Weights of a small transformer language model.
Size: 16 layers, width 576, 9 heads of 64, MLP 2304 GELU, vocabulary 8100.
Architecture: LayerNorm before each block, rotary positions, no biases in attention or MLP.
Training: a variant of Muon for these matrices, 981M tokens.
Each number is 128 + 24 x the weight over its row's rms, rounded and kept within 0 to 255. Layers, rows and columns count from 0. The size above them is the row's rms in percent of the matrix's.

# layer 2 MLP down (transposed), 2304x576, rms 0.0357, rows 1922-1990, columns 288-335
size [100  97  95 103  97  99  95  98 105 101  97  94 102  97 100  99 104 106  92 103  99 103 103 100  99 100 100  99 101 104 108 102  98  98 105  88 108 100 105  99  97 104 103  95  90  99  98 103 101  97 106  98  96 107  96 109  98 108  95 104 104  98 101 112 104  99  98 111 103]
[[120 119 107 117 118 133 157 140 140 127 111 131 127 142 120 184 115  89  99 121 129 135 115  92 152 116  82 135  97 127 133 122 142 140 131 186 123  94 167 146 175 111 116 129 133 119  93 110]
 [123 152 131 160 103 134 150 145  96 157  75 112 130 143 172 156 170 115  92 158  87 140 120 124 157 135 159 143  96 131 157 132 109 118 130 120 113 146 125 123 104  95 121 144  80 106 114 100]
 [114 146 139 146 128 103  98  91 100  78 118 117 117 194 141  92 181 147 137 139 130 131 120 159 126 156 141 110 171 127 143 134 134  96 124 104  75 108 152 110 112 104 114 159 135 155 175 125]
 [167 169 111 139 113 128 136 137 134  97 126 153 160 107 116 114 134 151 108 114 124 137 153  78 130 144 120 161 146 183 167 117 134 104 157 130 145 120  94 113 156 113 125  93 101 166 158 120]
 [150 120 104 115 119  76 134 131 159 147 128  89 148 150 110 130 109 110 158 162 109 142 110 161 149 168 137 130 126 129 193 134 117  95 120 147 104  98 101 126 132 127 141 108  94 118  86 118]
 [153 144 138 143 107 102 103  85 102 111 137 125 167 123  72 139 113 187 137 168  90 125 136 107 115 126  94 103 168 145 138 133 113 131 139 114 119 131 171 126 144 154 120 131  90 180 134 152]
 [ 80 135 159 138 132 183 144 140 142 187 126 156 121  89  77 154 121  86 132 122 179 149 133 177 141 133 143 136  84 108 131 148 141 149 144 151 107 139 119 128 109  95 176 104  92 136  83 115]
 [127 126  94  95 106 110 125 133 127 135 108 136 103 164 127 124 160 116 118 128 118 152 107 141 100  96 135 107 139 142 136 113 138 166 127 122 160 124 166 169 161 123 111 119 138 120 124 160]
 [110 126 127 144 101 127 126 132 175 186 125 151 168 147 120 137 124 155 131 120 174 103 108 157 139 154 115 101 102 151  96 133 135  57 129 119 128 138 135 115 119 178 152 130 127 110 127 117]
 [123 125  85 152 140 102 138 122 100 157 114 140 131 171 113 125 139 109 130 111 120 102 123 143 145 122 107 161 104 151 126 133 126  94 166 121 102 115 147 105 150 162 149 173  95 140 154 106]
 [123 112 127 106 154 135 149 100 154 118 135 130 138 143 119  91 124 141 135  87 138 126 119 156  87 167 155 125 140 142 106 136 132 132 153 142 106 118 146 146 129 133 108 116 167 136 132  79]
 [159 127 144  96 163 134 122 119 131  99 156 158 134 183  95  71 151  87 104 103 137 102 149 176 122 183 135 151 169  99 123 159 124 138 136 173 126 138 149 117 169 133 124 112 141 139 141 126]
 [ 98  90 182 112 142 122 173 131 159 130 143 146 123 119 114 152 161 157 110 130 117 148 157 151  80 160 134 151 123 148 139 115 157 144 116 125 162 113 137 124 115 111 115 137  90 158 143 141]
 [129 120  96 116 129 104  95 112 146 171 141 122 120 107 161 131 146 163 142 100 133 143 128 153 105 156 172 130 144 127 146 137  95 126 116 154  96 161 150 133 163 153 115 117 130 153 100 134]
 [ 87 144 139 155 130 123 139  62 103 115 155 112 125 117 154 130 161 116 116 121 149 160 123 157 140 135 157 105 181 127 115 116 127 147 101  93 136 161 116 147  95 135 149 147 154 140  97 156]
 [107 117 119 126 133 128 158 128 120 133 146 162 108 105 123 123 157 132 143 171 134 143 111 152 128  98 121 142 134 157 138 134  87 126 132  92  97 133 153 141 112 135 190 121 128 162 138 106]
 [143 134 173 113 125 134  72 181 177 111 171 115 117 116 137 145 200  98 132 132 112  95 151  95 104 131 115 114  80 148 127 115 129 146 174 158 130 101 113 124 122 196 124 126 118  86 120 112]
 [128 144 151 131 114  95  91 118 113 117  91 110 156 138 118 163 143  88 145 110 144 143 146 125 147 116 156 161 150 152 176 112  97 112 111  64 119 153 131 111 132 125 121 135 110 155 146 143]
 [128  83 164  99 165 129  99 104 143 107 152 190  99  94 131 119 132 151 119 132 132 151 134 146 138 108 158 130 131 102 121 150 138 134 124 114 135 182 128 154 144 112 124 180 118 157  91 127]
 [117 149 138 129 100 122 152 165 119 115 179 109 171 147 140 121 118 125 112 110 138 135 114 152  86 155 106 121  97 128 146 149 129  94  95 125 121 175 132 171 152  89 119 103 135 174 133 148]
 [161 162 103 112 138 115 128 102 102 148 147 134 111 121 110 126 122 152 103 111 150  99 173 125  91 112 120 104 167 141 131 158 106 112 136  98 128 128 114  88 147 140 122 104 124 156  84 104]
 [155 135 127 110 113 117  76 150 159 139 137  92 171  78 161  96 147 108  88 169  78 121 166 114  81 158 109  98 130 158 153 114 101 144 109  96 143 112 101 137  86 162 130  82 153  91 111 139]
 [143 140 132 129 130 106 127 138  99 112 125 134 106 121 103 146 144 123 119 103 148 136 146 146  83 158 153 121 101 106 150  93 140 129 148 111 114 106 114 154 166 152 148 112 138 133  95 106]
 [146 129  98 100 106 131 138 108 121 121 122 119 116  83  98 142 162 136 177 140 108 111 110 141 102 141 110 115 137 172 145 167 168 126 129 100 145 133 154 110 126  81 124 124 154 161 189 143]
 [ 62 132 120 143 106 167 168 117 146 131 119 113 129 184 144 202 136 126 124 118 129  73 102 135 160 102 106 150 125 114 128 127 175  64 111 105 155 160 133 167 107 125 145 170  94 131 118 140]
 [ 84 133 152 177 138  92 166 103  83 182 108 117 160 118 126  98 116 153 143 100 119 101 142 149 164  76 102  86 152 147 137 109 101 150 141 105  96 149 122 186 140  99 153 137 119 107 179 124]
 [144 138 137 113 117 135 109 134  89 147 117 141 135  83 171 162  69  99 113 137 117  99 153  99 142 103  94 140  73 152 159 156  94 145 151 108  97 111 133 144 112  81 140 144  86 118 126 125]
 [108 120 136 136 115 135 145 144 165 112 118 128 101 108 133 133 126 142 109 124 112 137 155 174 134 138 147  88 139 100 140 164 127 123 131  96 156 117  53  81 114  90 155 119 113 134  95 203]
 [ 95 116  95 110 146 144  91 160 149 130 115 146 127 122 116 159 124 116 117 133 112 101 102 148 131 145 142 118 145 104 119  97 101 131 140 113 128 142 119 120 125 111 113 120 136 132 163 160]
 [117 128 109  80 152 152 155 107 130 131 151 122 124 103 126 151 107 117 120 163 156 102 144 116 131 137  64 111 166 171  96 127 130 123 127 105  82 118 116  84 144 143 121  90 118 123 136 178]
 [136  99 101 127 105 114 192 184 134 115 127 179 153 124 149 156  86 122  98 107  85 132 125 117 138 119 147 126 111  96 132 101 106  93 129 119 170 119 145  84 140 116 120 137 117 133  93 140]
 [140 176 146 121 132 113 115 156 127 177  77 143 118 124 124 139 129 123 149  96 139 119 137 165 104 120  92  89 106 104 163 107 113 135 134 117 136 156 147 104 112 146 129  95 109 132 161 155]
 [140 143 172 139 205 129  95 130 118 143 131 181 107 152 127  96 136 155 153 138 137 138 125 138 153 153 118 175 125 102 155 139 138 113 155 125 111  94 117 136 139 113 129  97 114 106  97 149]
 [162  80 116 106 136 144 175 145 193 138 170 126 145 132 134 126 139 124 107 126 103 157  94 154 120 169  93 137 135 141 161 124 182 149 125  87  86  88 118 151 126 161 136 160 145  78 108 102]
 [161 149 135 134 101 145 101 174  87 140 138 129 168 113 117 126 179 139 132 133 152 114 101 141 117  85 164 104 113 111 140  73 121 119 121 146  95 142 139 145 154  82 144 122  95 115 121  73]
 [ 98  99  63 122 172  85 131  72  99 129 163 153 121  95 159 120  96 162 100 132 131 136 127 136 102  89 151 136 132 113 117 136 158 148 117 113  97 173 127 166  63 156 111 123  80 136 147 118]
 [124 127 129 164 122 152 107 114 109 138 144  74 105 140 170 105 143 111 152 148  65 113 135 132 126 144 121 171  91 149 151 131 128 136 108 117 141 148 112 108 128 125  97 165 135 155  98 144]
 [135 120 125  99 111 131 146 105 154  50 116  97 116 168 127 102 137 119 100  78 166 144 172 140 121 128  91 120 111 131 208 127 109 134 107  80 116 106 121  88 105 116 117 143 143 124 127  98]
 [108 121  89 106 120 136 132 118 192 121 110 132 155  78 155  99 160 111 144 137 160  80 103  99 157 127 142 116 124 142 102  80 144 130 128 146 136  99 156 128  80 132 162 120 145 134 111 124]
 [ 88 114 137 118 120 167 150 101 138 131  96 121 128 112 136 103 176 147 109 154 129 139 181 120  88  97 136 118 158 126 127 130 127 107 116  90 139 120 126 155 135 140 146 163  90 106 148 142]
 [118 114  75 150  85 127  87 130 138  92 166 105  99 126 129  99 102 197 128 141 182 142 150 111 157 106 124 119 123 102 192 116 158  95  91 143 132 117 122 130  72 133 139 113 178 131 114 114]
 [106 118 116 110 147 152 137 131 129 114 152 147 110 152 121 126 158 134 112 133 163 118  91 147 157 129 136 133 122 102 135 142 142 118 127 109 160 191 112 155 147 131 132 111 142 140 139 144]
 [106 145 118 112 165 120 122 120 169 124 131 129  98 122 144 116 177 119 120 152 136 143  96 155  96 153 115 116 125 114 147 144 140 115 147 146 111 143 109 180 102 106 103 129 138 133 115  96]
 [145 154 127 101 112 122 133  85 132 164  88  74 157 145 141 152 130 106 119 114 107 128 136  71 113 123 144 142 188 165 131 111  84 148 113 126 140 108 113  87 144 127 150 165 129  98 157 149]
 [134 174 124  74  91 139 144 146 128 151 122 122 124 167 127 123 137 155  70 147 118  83 186 107 133 115  95 128 128 132 109 115 102  90 138  85 112 146 103 146 117 115 144 113 106 104 105 145]
 [131 127 105 123 159  97 138 101 132 143  82 157 146  99 132 151 154 132 133 165 132 128 107 141 152  96 129  86 128 104 104  82 125 118 165 139 140 129 133 160 119 124 136 117 124 151 146 138]
 [120 127 129 158 101 122 156  90 156 124 176  90 119 183 100 114 161 154 184 111 155 112 102  92 123 102 110 121 120 103 120 123 125 123 129 154  88 135 133 134 130 141 120 147  95 110 140 121]
 [142 162 140 195 114 151 124 127 153 138 120 131 183 152 115 125 122 125  85 148 144 111 170 113 123 158 140  96  90 119 130 113 115 119  96 108 141 152 134 120 131 188 140 146 151 176 111  96]
 [145 121  99 119 139 110 145 135 142 134 112 143  99 131  84 153 117 128 172 115 109 128  99 136 114 138 140 169 140 141 141  95 110 131 107 157 110  75 118  78 175 147 169  93 169 143 111 149]
 [ 84  80 128 128 101 117  95 165 143  85 144 157 129 125 149 136 109 112 124 163 147 125 140 151 150 149 121 146 103 137 138 142 104 141 161 115 154 152 130 154 138 144 151  92  78 121 161 128]
 [130  88  80 121 138  87 171 113 121 125 119  94 132 190 141 142 127 109 146 171 105 153 124  96 150 147 143 164 122 105 110 105 112 132 164 146 126 165 152 152 120 181 114 102 127 126 170 127]
 [125 152 146 105 124 135  83 131 150  99 152 149 100 150 120 121 130 114 112  97 174 123 130 132 130 125 123 144 126 148 157 104 184 116 110 132  95 156 180 145 112 100 157 156  76  98 102 106]
 [111 141 140 141 165 138 118 191 142 120 109 100 138 105 136 140 142  98 109 105 116 164 175 127  78 141 170 108 167  85 137 140 134 126  98 123 103 170  96 129 119 112 194 133 144  86 160 122]
 [140 157 108 159  94 112 107 123 153 168 121 168 152 133 169 123 150 130  96 118  96 142 100  88 126 131 150 114 121 120 158 133  96 153 148 114 104 104 109 146  89 135 160  90 131 141 105 139]
 [105 138 120 111 135 141 120  75 125 136 153 137  96  74 123 144  92 138 124 101 119 164 148 128 114 126  91 124 126  86 158 139 111 112 114 107 126 123 146 112 120 108 135 134 151 130 150 101]
 [127 135 124 159 115 150 136 130 114 121 151 104 178 114  96 118 167 142 112  93 119 134 158 135 146 142 130 121 119 110 136  93 142  76 132 157 167  78 151 141  87 143  95 151 100 143  93  93]
 [145 119 105  73 140 131 112 110 160 133 113 117 130 160  89 104 102 178  73  92 146 144 122 109 142 119  98 125 174 136 115 112 153 127 175  91 127 164 151 121 124 130 126 145 171 141 105 120]
 [137 145 104 167  84 170 138 101 109 136 102 111 160 145 180 115 107 153 134 131 110 140 156 153 100 150 128 117 205  98 134 143 165 143 171  93 125 158 141 103 114  98 118  94 158 178 150 101]
 [ 80 149 115 166 117  85  85 132 168  97 121 109 151 130 118 117 120 119 102 101 159 109 123 128 156 184 123 159 145 113 148 169  96 124 130  94 117 133 153  64 125 104 123 115 125 121 160 119]
 [166 115 130 138 139 151 137 135 166  97 114 177  88  98 181  78  95 128 109 119 174 108 168 129 109 138 135 134 154 119 157 112 124 134 122 101 135 173 137 133 103  97 131 150 119 118 142 103]
 [155 157 178 161 148 141 114 159 113 134 142 142 132 138 154 138 132  93 125 159 166 109 147 158 116 164  94 146 103 139 124 176 119  56 130 115 133 130 154 115 146 144  99 110 157 150 142 164]
 [ 77 180 115 105  99 121  91 123 115 112  85 117 111 157  55 130 143 131 120 106 126 157 124 122 120  92 140 143 131  78 122 106 123 161 157 128 143 131  78 144 127  93 110 122 108 145  89 144]
 [144 183 125  76 157 111 121 123 152 130 107 172 125 129 105 162 105 127 116 131 190 127 107 132 117 126 109 105 112 117 106 143 104  84 100 103 128 142  88  94 111  78 127 158 144 125  69 157]
 [114 107  84 147 102 179 129 131 135 125 146  96 143 192  90 108 133 134 120 139 109 153 127 148 169 111 128 120 107 124 144 102 133 112 173 108  87 135 119 151 134 107 163 127 145 134 145 133]
 [133 102 157 117 106  93 120 108 156 136 119 142 127  87 111 115 118 146 111 154  98 120 128 132 119 158 132 138 102 172 141 106 133 140 114 111 114 141  60 131 121 162 117 125 132 136 118  82]
 [107  99 128 119 136 153 157 108 139 105 137 111 149 135 134  56 125 135 149 104 141 124 124 143 122  98 161 101 118 102 145 100 161 148 178  99 110 108 165 142 119 113 139 125 192 113 110 135]
 [175 105 119 111 129  91 130 156 102 108 108  82 114 130 126 130 152 148 139 169 151 144 113  92 160 134 135 138 126 140 140 125 122 124 131 143 161 128 132 107  96 119 120 143 131 116 137 130]
 [123 115 133 118 133 115 154 113  94 134 198 130 127 165 118 128 115 114 173 109 160 106  70  96  96 137 123 126  83 119 110 155 181 156 147 162 143  94 139 142  92 145 161 112 110 149  95 100]
 [141 120 130 180 118 106 117 151 143 131 125 124 115 177 144  54 117  69 113 162 149 109 124 118 172 108 122 111 143 142 139 175 164 120 129 140 159 150 146 160 104 112  89 131 139 122  91 167]]
# layer 2 MLP up, 2304x576, rms 0.0357, rows 1923-1991, columns 288-335
size [102  94 101  94 100  89 103 115  94  93  97 105  99 103  98 103 105 103  95  94  97 104  94 102  95 107  98  96 107 105 101  99  97 109  91 105 101 109  94  98 105 101 100  94  95  97 101 101 102  98  90  92 102  96 109 101 104  98 106 113 102 100 111 104 109  96 111  99 105]
[[102 141 129 152 133 155  99 147 131 178  60 112  98 129  98 109 124 161 130 114 135 148 140 137  92 147 129 152 156 104 149  81 158 109 148 126 115  54 125 139 159 160 144 147 111  78 126 103]
 [123 138 122 135 131  90 174 144 103 122 108  72 109 114 124 115 107  65 133 111 155  80 106 138 125 118 117 136 145 115 128 118  97 169 133 145  99 140 113 146 141 165 127 137 122 105 130 135]
 [174  99 146  89 130 116 125 152 119 142 114 109 170 133 136 138 151 139 148 130  80 114 113 122 136 148 102 157 158 173 109 166 131  86 153 115 136 118  93 132 131 158 112 145  83 128 135 146]
 [106 134 149 130 112 107 150 119 137 131 110 130 131  94 120  94 110 129 118 138  97 169 165  93 136 148 131 142 116 120 158 151 123 175 151 101 162 161 148  84 103 105 162 140 149 180  56 136]
 [153  80 115 135 130  85 138 138 123 143  98  83 154 161 141 119 126 127 110  97 120 128 156 152 150  97 133 108 147 128 109 114 130 117 113 156 130 156  92 162 119 119 112 155 161 149 153 108]
 [129 145 138 118 155 125 155 132 160 150 178 136 116 140  79  89 131 100 144 118 131 114 122 101 124 111  74 139 120 132 114 127 116 146 135 149 113 193 144 151 128 106 118  70 125 136 120  95]
 [187 145  98 121 113 193 126  89 164  94 139  61 137  73 161 142  91  90 156  84 147 138 131 127 112 107 106 176 134 191 152 133 158 153  96 111 121 133  97 101 149 154 114  87 114 144 107 137]
 [ 96 127  91 107 113 152 148 119 134 101  92 129 142 121 118 122 106 108 150 166  89 137 121  99 124 125 152 136 120 115 164 149 131 161 144  90 163 134 126 102 149 122 155 127  94 130 120 137]
 [148 129 108  95 155 135 142 111 140 120 127 124 145  75 117 114 130 130  64 120 169 130 159 118 147 115 116 117 148 126 124 129 101 118 124 120 153 127 141 114 125 139 138 109 149 123  98  93]
 [161 108  78  92 144 181 104 134 103 136 146 132  90 134 117  97 119 118 145 145  93 101 149 133 143 119 168 106 115 131 145  99 153  90 111 182 104 126 132 154 167 140 121 146 125 141 102 177]
 [ 88 117 123 124 100 108 140 141 144 128 106  97 111  88 151 132 132 133 140 122 121 155 159 150  96 119  92 113 167 105 117 141 124  99 169 122 142 152 102 123 150 167 124 134 103 146 160 112]
 [140 149 142 122 145 155 132 119  84 130 106  99 113  87  96 127 131 122 127 110  98 148 107 114 113 112  83 105 102 131 127 174 165 151 128 118 158 135  86 159 135 155 145 109 123 105 113 127]
 [103 132 105 145 132 151 159 122 119 133 122 117 127  85 129 139 129  97 123  98 110 130  96 139 123 100 122 146 162 117 126 112 107 137 148 146 152 142 130  84  91 116 110 109 123 121 142 130]
 [175 150 116 135 122 129 123 165 138 122 122 122 144 139 127 100 121 141  98  44 123 118 188  99 130 133  89 127 102 191 113 125 145  84 122 138 126 134 123 154 143 106 130 102 124 143 131 120]
 [114 124 115 140 166 124 135 135 106 173 132 114 114 134  94 147 132 116 120 159 111 151 123 137 130 116 113 133 123 156 146 131 173 148  99 168 138 132 102 136 126 138 113 101 167 137  82 176]
 [155 124 165 139 134  83 147 178 174 164 140 131 128 104 114 101 172 126  96 130 124 105 124 150 145 135 169 131 108  97 136 152 125 149 124 131  85  94 101 114 128 122 123 146 113 123 130 122]
 [104 143 121 118 127 120 113 130 126 140 126 126 121 122 127 121  78 156 158 102 124 135  85 139  86 131 150 112 114 153 163 117 111 135 178  97 134 102 134 129 135  94  97 147 149 100 123 150]
 [ 91 175 167 136 154 152  99 112 141 140 120  90 111 133 202 134 134 101 116 111 149 106  97 139 118 132 125 104 131 116  89 100  99  77 115 123 171 120 159 156 145 113 154 118 151 127 140 143]
 [136  61 137 108 135  82 111  87 146 158 107  95 166 115 136 135 154 109 117 106 128 106 118 111 140 121 127 124  99 161 132 102 105 171 121 156 136 136  99 105 173 133  77  99 134 139 147 155]
 [162  95  96 157 131 136 158 131 151 149 144 176 181 111 150 112 136 110 128 123 139 146  89 120 151  89 141 129 120 139 149 119 123 109 151 133 137 154 126 108 102 123 131 124 135 130 131 149]
 [ 95 128 110 180 130  99  89 174 168 133 114 119 106 126 135 102  78  82 123 109 106 120 115  98  75 117 106 132 104 124 135  99 166 133 134 126 110 132  95 103 133 114 123 158 122 124 106 147]
 [151 122 122 123  91  96 158  87 169 127 107 107 161 114 104 111 131 109 112 130 111 135 118 138 150 140 110  79 102 128  70  90 126 117 100  68 127 156 107 134 109 136 145  88 106 116 127 123]
 [121 159 119  85 145 112 102 135 131 178 130 127 137 199 126  97 128 170 136 129 141 145 154 127 139 134 127 181 115 139 113 175 120 150 134 159  92 133 125 147 119 198 120 132 146 152  98 132]
 [ 82  87 138 115 141 131  93 155 127  87 152 140 129 127 129  62 160 125  87  99 122 149 139 133 130  93 166 113 117 143 115 114 137 176 174 110 144 143 105 110 131 104  86 131 143 161 164 131]
 [169 119  81 103 133 105 142  98 101 149 119 122 134 159 110 129 152 150 154 187 156 125 112 105 142 183 129 107  63 116 102 183 136 155 145  97 130 124  83 100 130 138 120 120 172 100  75 133]
 [158 102 147 142 108 153 118 130 158 157 143 140  82 152 120 138 160 146 172  97 195 163 109 134 164 100 149 144 113 138 138  93 124 142 122 107 148 106 117 144 136 152 138 101 188 100 156 149]
 [149 132 141 150 148 139 101 116 165  99  91 102 115 119 108 103 151 152 145 133 174 129 116  89  67 163 172 131 133 116  97 148 149 167 132 131  73  98 173 111 175 128 116  79 138  94 149 120]
 [133 149 124 147 125  87 162 149 130 144  99 126 159 147 114  89 146 109 165 130 111 177  95 102 112 164 148 112 112 140 128 131  98 132 157 117 130 110 117 123 134 126 148 165 119 105 130 128]
 [124 111 135 104 127 130 116 120 106 136 108  87 156 102 163 157 159  84 148 126 128 176 101 181 128 148 171 144  96 147  78 105  76 133 117  96 142 139 134 129 126 126 148 146 117  91  73 143]
 [ 77 141 112 130 147 114  98 151 130 129 128 109  77 156 139 123 135  79 126 150 166 120 151 144 131 126 160 140  90 102 125 124 140 121 109 101  88 101 104 117 122 152 109 154  97 146 100  81]
 [151 120 117 172 138 105 123 154 104 129 171 168 150 149 119 100  94 116 135 135 124 134 126  97 163 140 124 127 135 100 119 194 157 152 124 137 125 118 113  99 157 131  81 134 166 138 168 131]
 [126 133 144 188 109 127 140  81 130 161 158 130  96 134 118 125 100 129 132 112 106 113 131  77  90 167 118 102 128 123 124  91 135 126 131  97 118 104 115 122 131  85 129 168 108 123 121 125]
 [119  99 108 180 136 125 149 111 161 134 126 142  82  88  74 150 141 161  80 161 160 136 130 166  96 155 138 108  99 132 121  88 129 146 142 111 131 138 133 138 127 121 136 124  75 134  95 120]
 [125 156 136 134 146 114 135 137 121 121 144 140 132 112 126  94 103 186 137  91 118 156 147 121 115 135 126 122  99 129 146 107 111 122 146 148 151 123 114 156 154 132 114 119 152  99 126 158]
 [136 129  96  75  97 124 156 141 122 185 149 100 112 155 158 117 107 147 121 152 131 128 124  91 141 150 117 144  87 172 125 142 113 103 125 171 118 143 170 120 129 109 151 151 113  73 103 112]
 [112 138 163 156 131 114 119 147 135 135 167  87 112 124 112  93 127 119 165 108 108 127 129  85 108 163 141 146 140 112 160 179 128 118  92 135 121 161 113  65  90 147 127 129 138 138 112 142]
 [139 171 103 142 148 152 116 152 162 188 128  68 115 133 117 170 110 159  93 165 137 105 101 126 155 159 173 116 128 103 120 130 134 125 140  96 121 102 125 139 137  84 155 122 130 125 130 142]
 [122 121 152 122 140 117 151 125 139 110 174 137  83 127 120 133 144 136 133 120 114 137 190 123 137 120 119 161  98 175 153 150 155 139 125 138 137 144 164 150 131 124 136 156 142 132 142 150]
 [120 123 130 182 147 136  99 131 150  75 128 150 115 145 133 104 108 167  98 134 139 160 173 137 126 155 156 127 101 127 107 184 154 110 104 113 148 180 146 162 150 143 105 136 124 130 120 144]
 [138 159  99 148 118  94 134 119 130 120 150 126 168 162  98 117 110 120 138 101 166  88 134 149 133 120 145 161 144 116  92 155 107  85 160 114 128 126 118 119 142 108 144  80 151 105 135 131]
 [148 125 132 114 118 119 123 133 110 165 105 121 107 116 117 128 139 127 149 109 177  76 135 113 165 120 111 142 151  94 108 126 116 142 124  99  98 156 120 119 160 148  73 132 145 100 122 156]
 [152 154 137 122  85 101 131 119 112 178 147 125 138 129 141 125 144 144 152 117 137 166 144 150 119 139  84 107 131 125 129 147 121  98 138 115 209 157 105 123 172 140 107 115 114 122 158 152]
 [ 85  93 107 135 148  99 110 141 124 180 115 160 106 154 103 144 111 118 114 141 102 136  94 150 113 154 109 191 125 130 118 124 118 125 129 119 124 117 139 164 123 145 144 123 125 100  95 149]
 [145  38 131 161 138 129  94 111 114 155 185 126 152 135  95 158 144 134 157 113 123 144 108 152 172  94 143 148 119 138 160 108 114 129  96 118 123 108 130  78 131 123 118 150 160 162 155 165]
 [127 126 143  98 104 139 138 127 103 147 157 122 130 111 170 177 100 124 155 132 123  75 124 129 156 122 161 111 107 134 179 120 178 126 124 114 153 142 128 140  92 113 129  93 138 157 133 115]
 [128 132 115 127 123 139 115 138 152 119  87 136 141  94 116 169 125 163  76 140  82 132 155 125 131 115 128 130 160 120 134 118 172  91 130 118 152 126 110 132 118 130 101 116 106  79  85 135]
 [156 112 171 144 121 134 105 144 115 149 146 112 165 150 135  72 107 150 115 139 118 116 140 112 138 143 130 115 142 123  66 105 136 124 122 134 146 124 134 140 169 131 160 143 121 186 151 145]
 [136 150 130 164 123 148 130 116 184 141 156 114 113 170 124 175 117 156 160 108 115 127 114  85 164  83 121 123 132 102 140 129 155 154 101 123 123 115 103 135 154 123  84 126  99 125  79 196]
 [150 139 102 193 150 107 109 135 143 139 111 145 155 116  96 132 137 124  65  97 138 130  84  94 164  69 117 113 108 112 113 115 136 109  93 140 158 111 147 132 159 131 127  86  99 154 163 128]
 [139 123  95 122 119 114  94 171 115 118 162 120 132 107 130 127 133  71 125 157 158  85 104 160 117 134 158 112  99 158 137 102 156 118 121 138 183 131 115 135 108 166 140 128  80 146  86  82]
 [112 104 118 109 105 111 165 149 141 165 102 150 138 159 162 131 146 165 128 131 139 120 157 133 147 183 116  99 125 159 136 123 117 173  88 121 143 146 124 121 110 148  97 117 135 139  57 176]
 [124 179 109 103 119 102 126 174 159 146 140 168 149  74 126 119 102 103 122 166 161 116 148 114 120 110 149 144 115 104  94  95 117  97 137 122 191 120 163 112 123 113  87 117 102 102  76 149]
 [145 143 126 123 154 125 101 112 138 160 119  83 143 121 155  95 142  81 129 112 143 132 140 135  95 115 129 131 149  96 148 145 141 122 159 151 107 167  99 178 110  99 111 122 104 128 116 120]
 [132 130 107 127 141 121 116 143 105 122 120 153 124 133 154 130 116  94 141 140 100 139 104 182 145 164 113 109 161 110 121 120 154 140 123 168 154 137 100 107  64 133 143 137 112 118 105 166]
 [125 143 138 151 108  79 181  78 134 162 111 118 159  87 123  95 114 126 127 174  95 109 109 128 113 133  75 140 145 154 114 156 114 124 148 135 123 119 105 120 131 143 136 160 160 126 125 128]
 [ 96  77 120 146 129 100  88 133 130  98  99 158 184 108 160  91 145 135 142  97 110 132 160 114  97 119 112 118 134 172 136 111 144 108 141 176 124 167 135 122 155 148 122 121 133 133 174 173]
 [123 136 114 157 141 144 124 123  91 115 117 138 118 142 124 144 122 114 135 155 107 154  89 103 103 186 110 122 120 120 124 151 120 108 133 154 140 116 153  77  96 169  80 145 159 181 165 121]
 [142 122 117  86 157 144 137 146 157 147 154 128 109  63 184 134 137 112 163 113 147 146 180 149 105 149 126  95 130 172 128 120 127 118 143 135 127 122 138 118 107 141  64 139 145 119 124 176]
 [183  94 125 141 113 181  84 116 155 134 154  87 145 101 112 129 155 167  77 145 120 156 137 126 155 141 127 121 137 129 152 125 100 129 170  94 151 102 110 114 110 130 128  98 147 103 128 117]
 [126 145 125 154 141 108 144  68 163 137 134 167 131  96 122 167 140 166 133 114 111 148 106 182 119 117  95 124 133 138 150 146 122 177 160 128 153 125 152 138  98 146 113 149  87 154 135 165]
 [106 131 146 129 156 153  97 127 115  89 132 105 132  83  85 134 137 137 150 133 131 138 152 154 137  84 136 136 100 173 140 142 162 101 122 154 113  82  89 139 186 135 124 107 103 153 138 118]
 [103 115 147 158 127 153 138  80 130 116 130  86  94 134 158 117 111 168 170 146  79 156 186 134 159 138 144 126 169 116 138 122 151 102 117 128 112 111  89 134 117 166 146  94 140 119  91 136]
 [146 121 141 116 131 141 100 114 132 176 101 175 176 121 133  95 136 107 124 123 143 165 156 124 109 136 185 104 108 127 107 101 156 121 167 108 137 113 132 150 134 133 129 132 151 154 131 158]
 [135  80 157 109 132 139 105 127 108 138 136  79 104  98 130 129  64  99 124 127 138 129  90  74 102 127 110 133 136 116 127 105 128 101 153 136 158 124 136 160 121 110 127 142 162 153 144 116]
 [ 89 120 105 119 121 103 127 129 134 130 128 117 134  80 153 131  82  91 148 116 105 155 158 119 140 105 113  75 177  77 135 126 118  84 160 133 131 183 146 120 113 114  90 120 155  93 179 107]
 [134 130 130  99 154 119 108  39 131 119 153 138 142 145 120 149 126 135 108 140 117 102 159 135 116 124 161 175 124 156  82 152 130 122 110  97 107 144 158 137 129 149 102  66 140 148 149  99]
 [159 138 133 117 147  84  97 189 141 104 127 148 125  87  96 140 110  96 117 146 116  61  92 140 127 104 175 184 129 129 169 119 118 111 125 114 154 159 126 126 128 158 132 125  76 147 104 161]
 [142 128 113 126 118 126 124 127 132 130 122 139 132  85 119 147 116 180 116 161 114 104 117 168 124 141 143 152  91 135 100  91 132 166 141 128 164 129 144 131 118 133 166 102 133 142 123 121]
 [ 98 129 132 104  93 178 135 155 157 127 110 120 122  87 127 118 137 153 113  99 139 139 164 125 133 123 172 151 168 114 136 173 106  91 129 115 108 143 150 136  91 131 100 118 139 183 103 123]]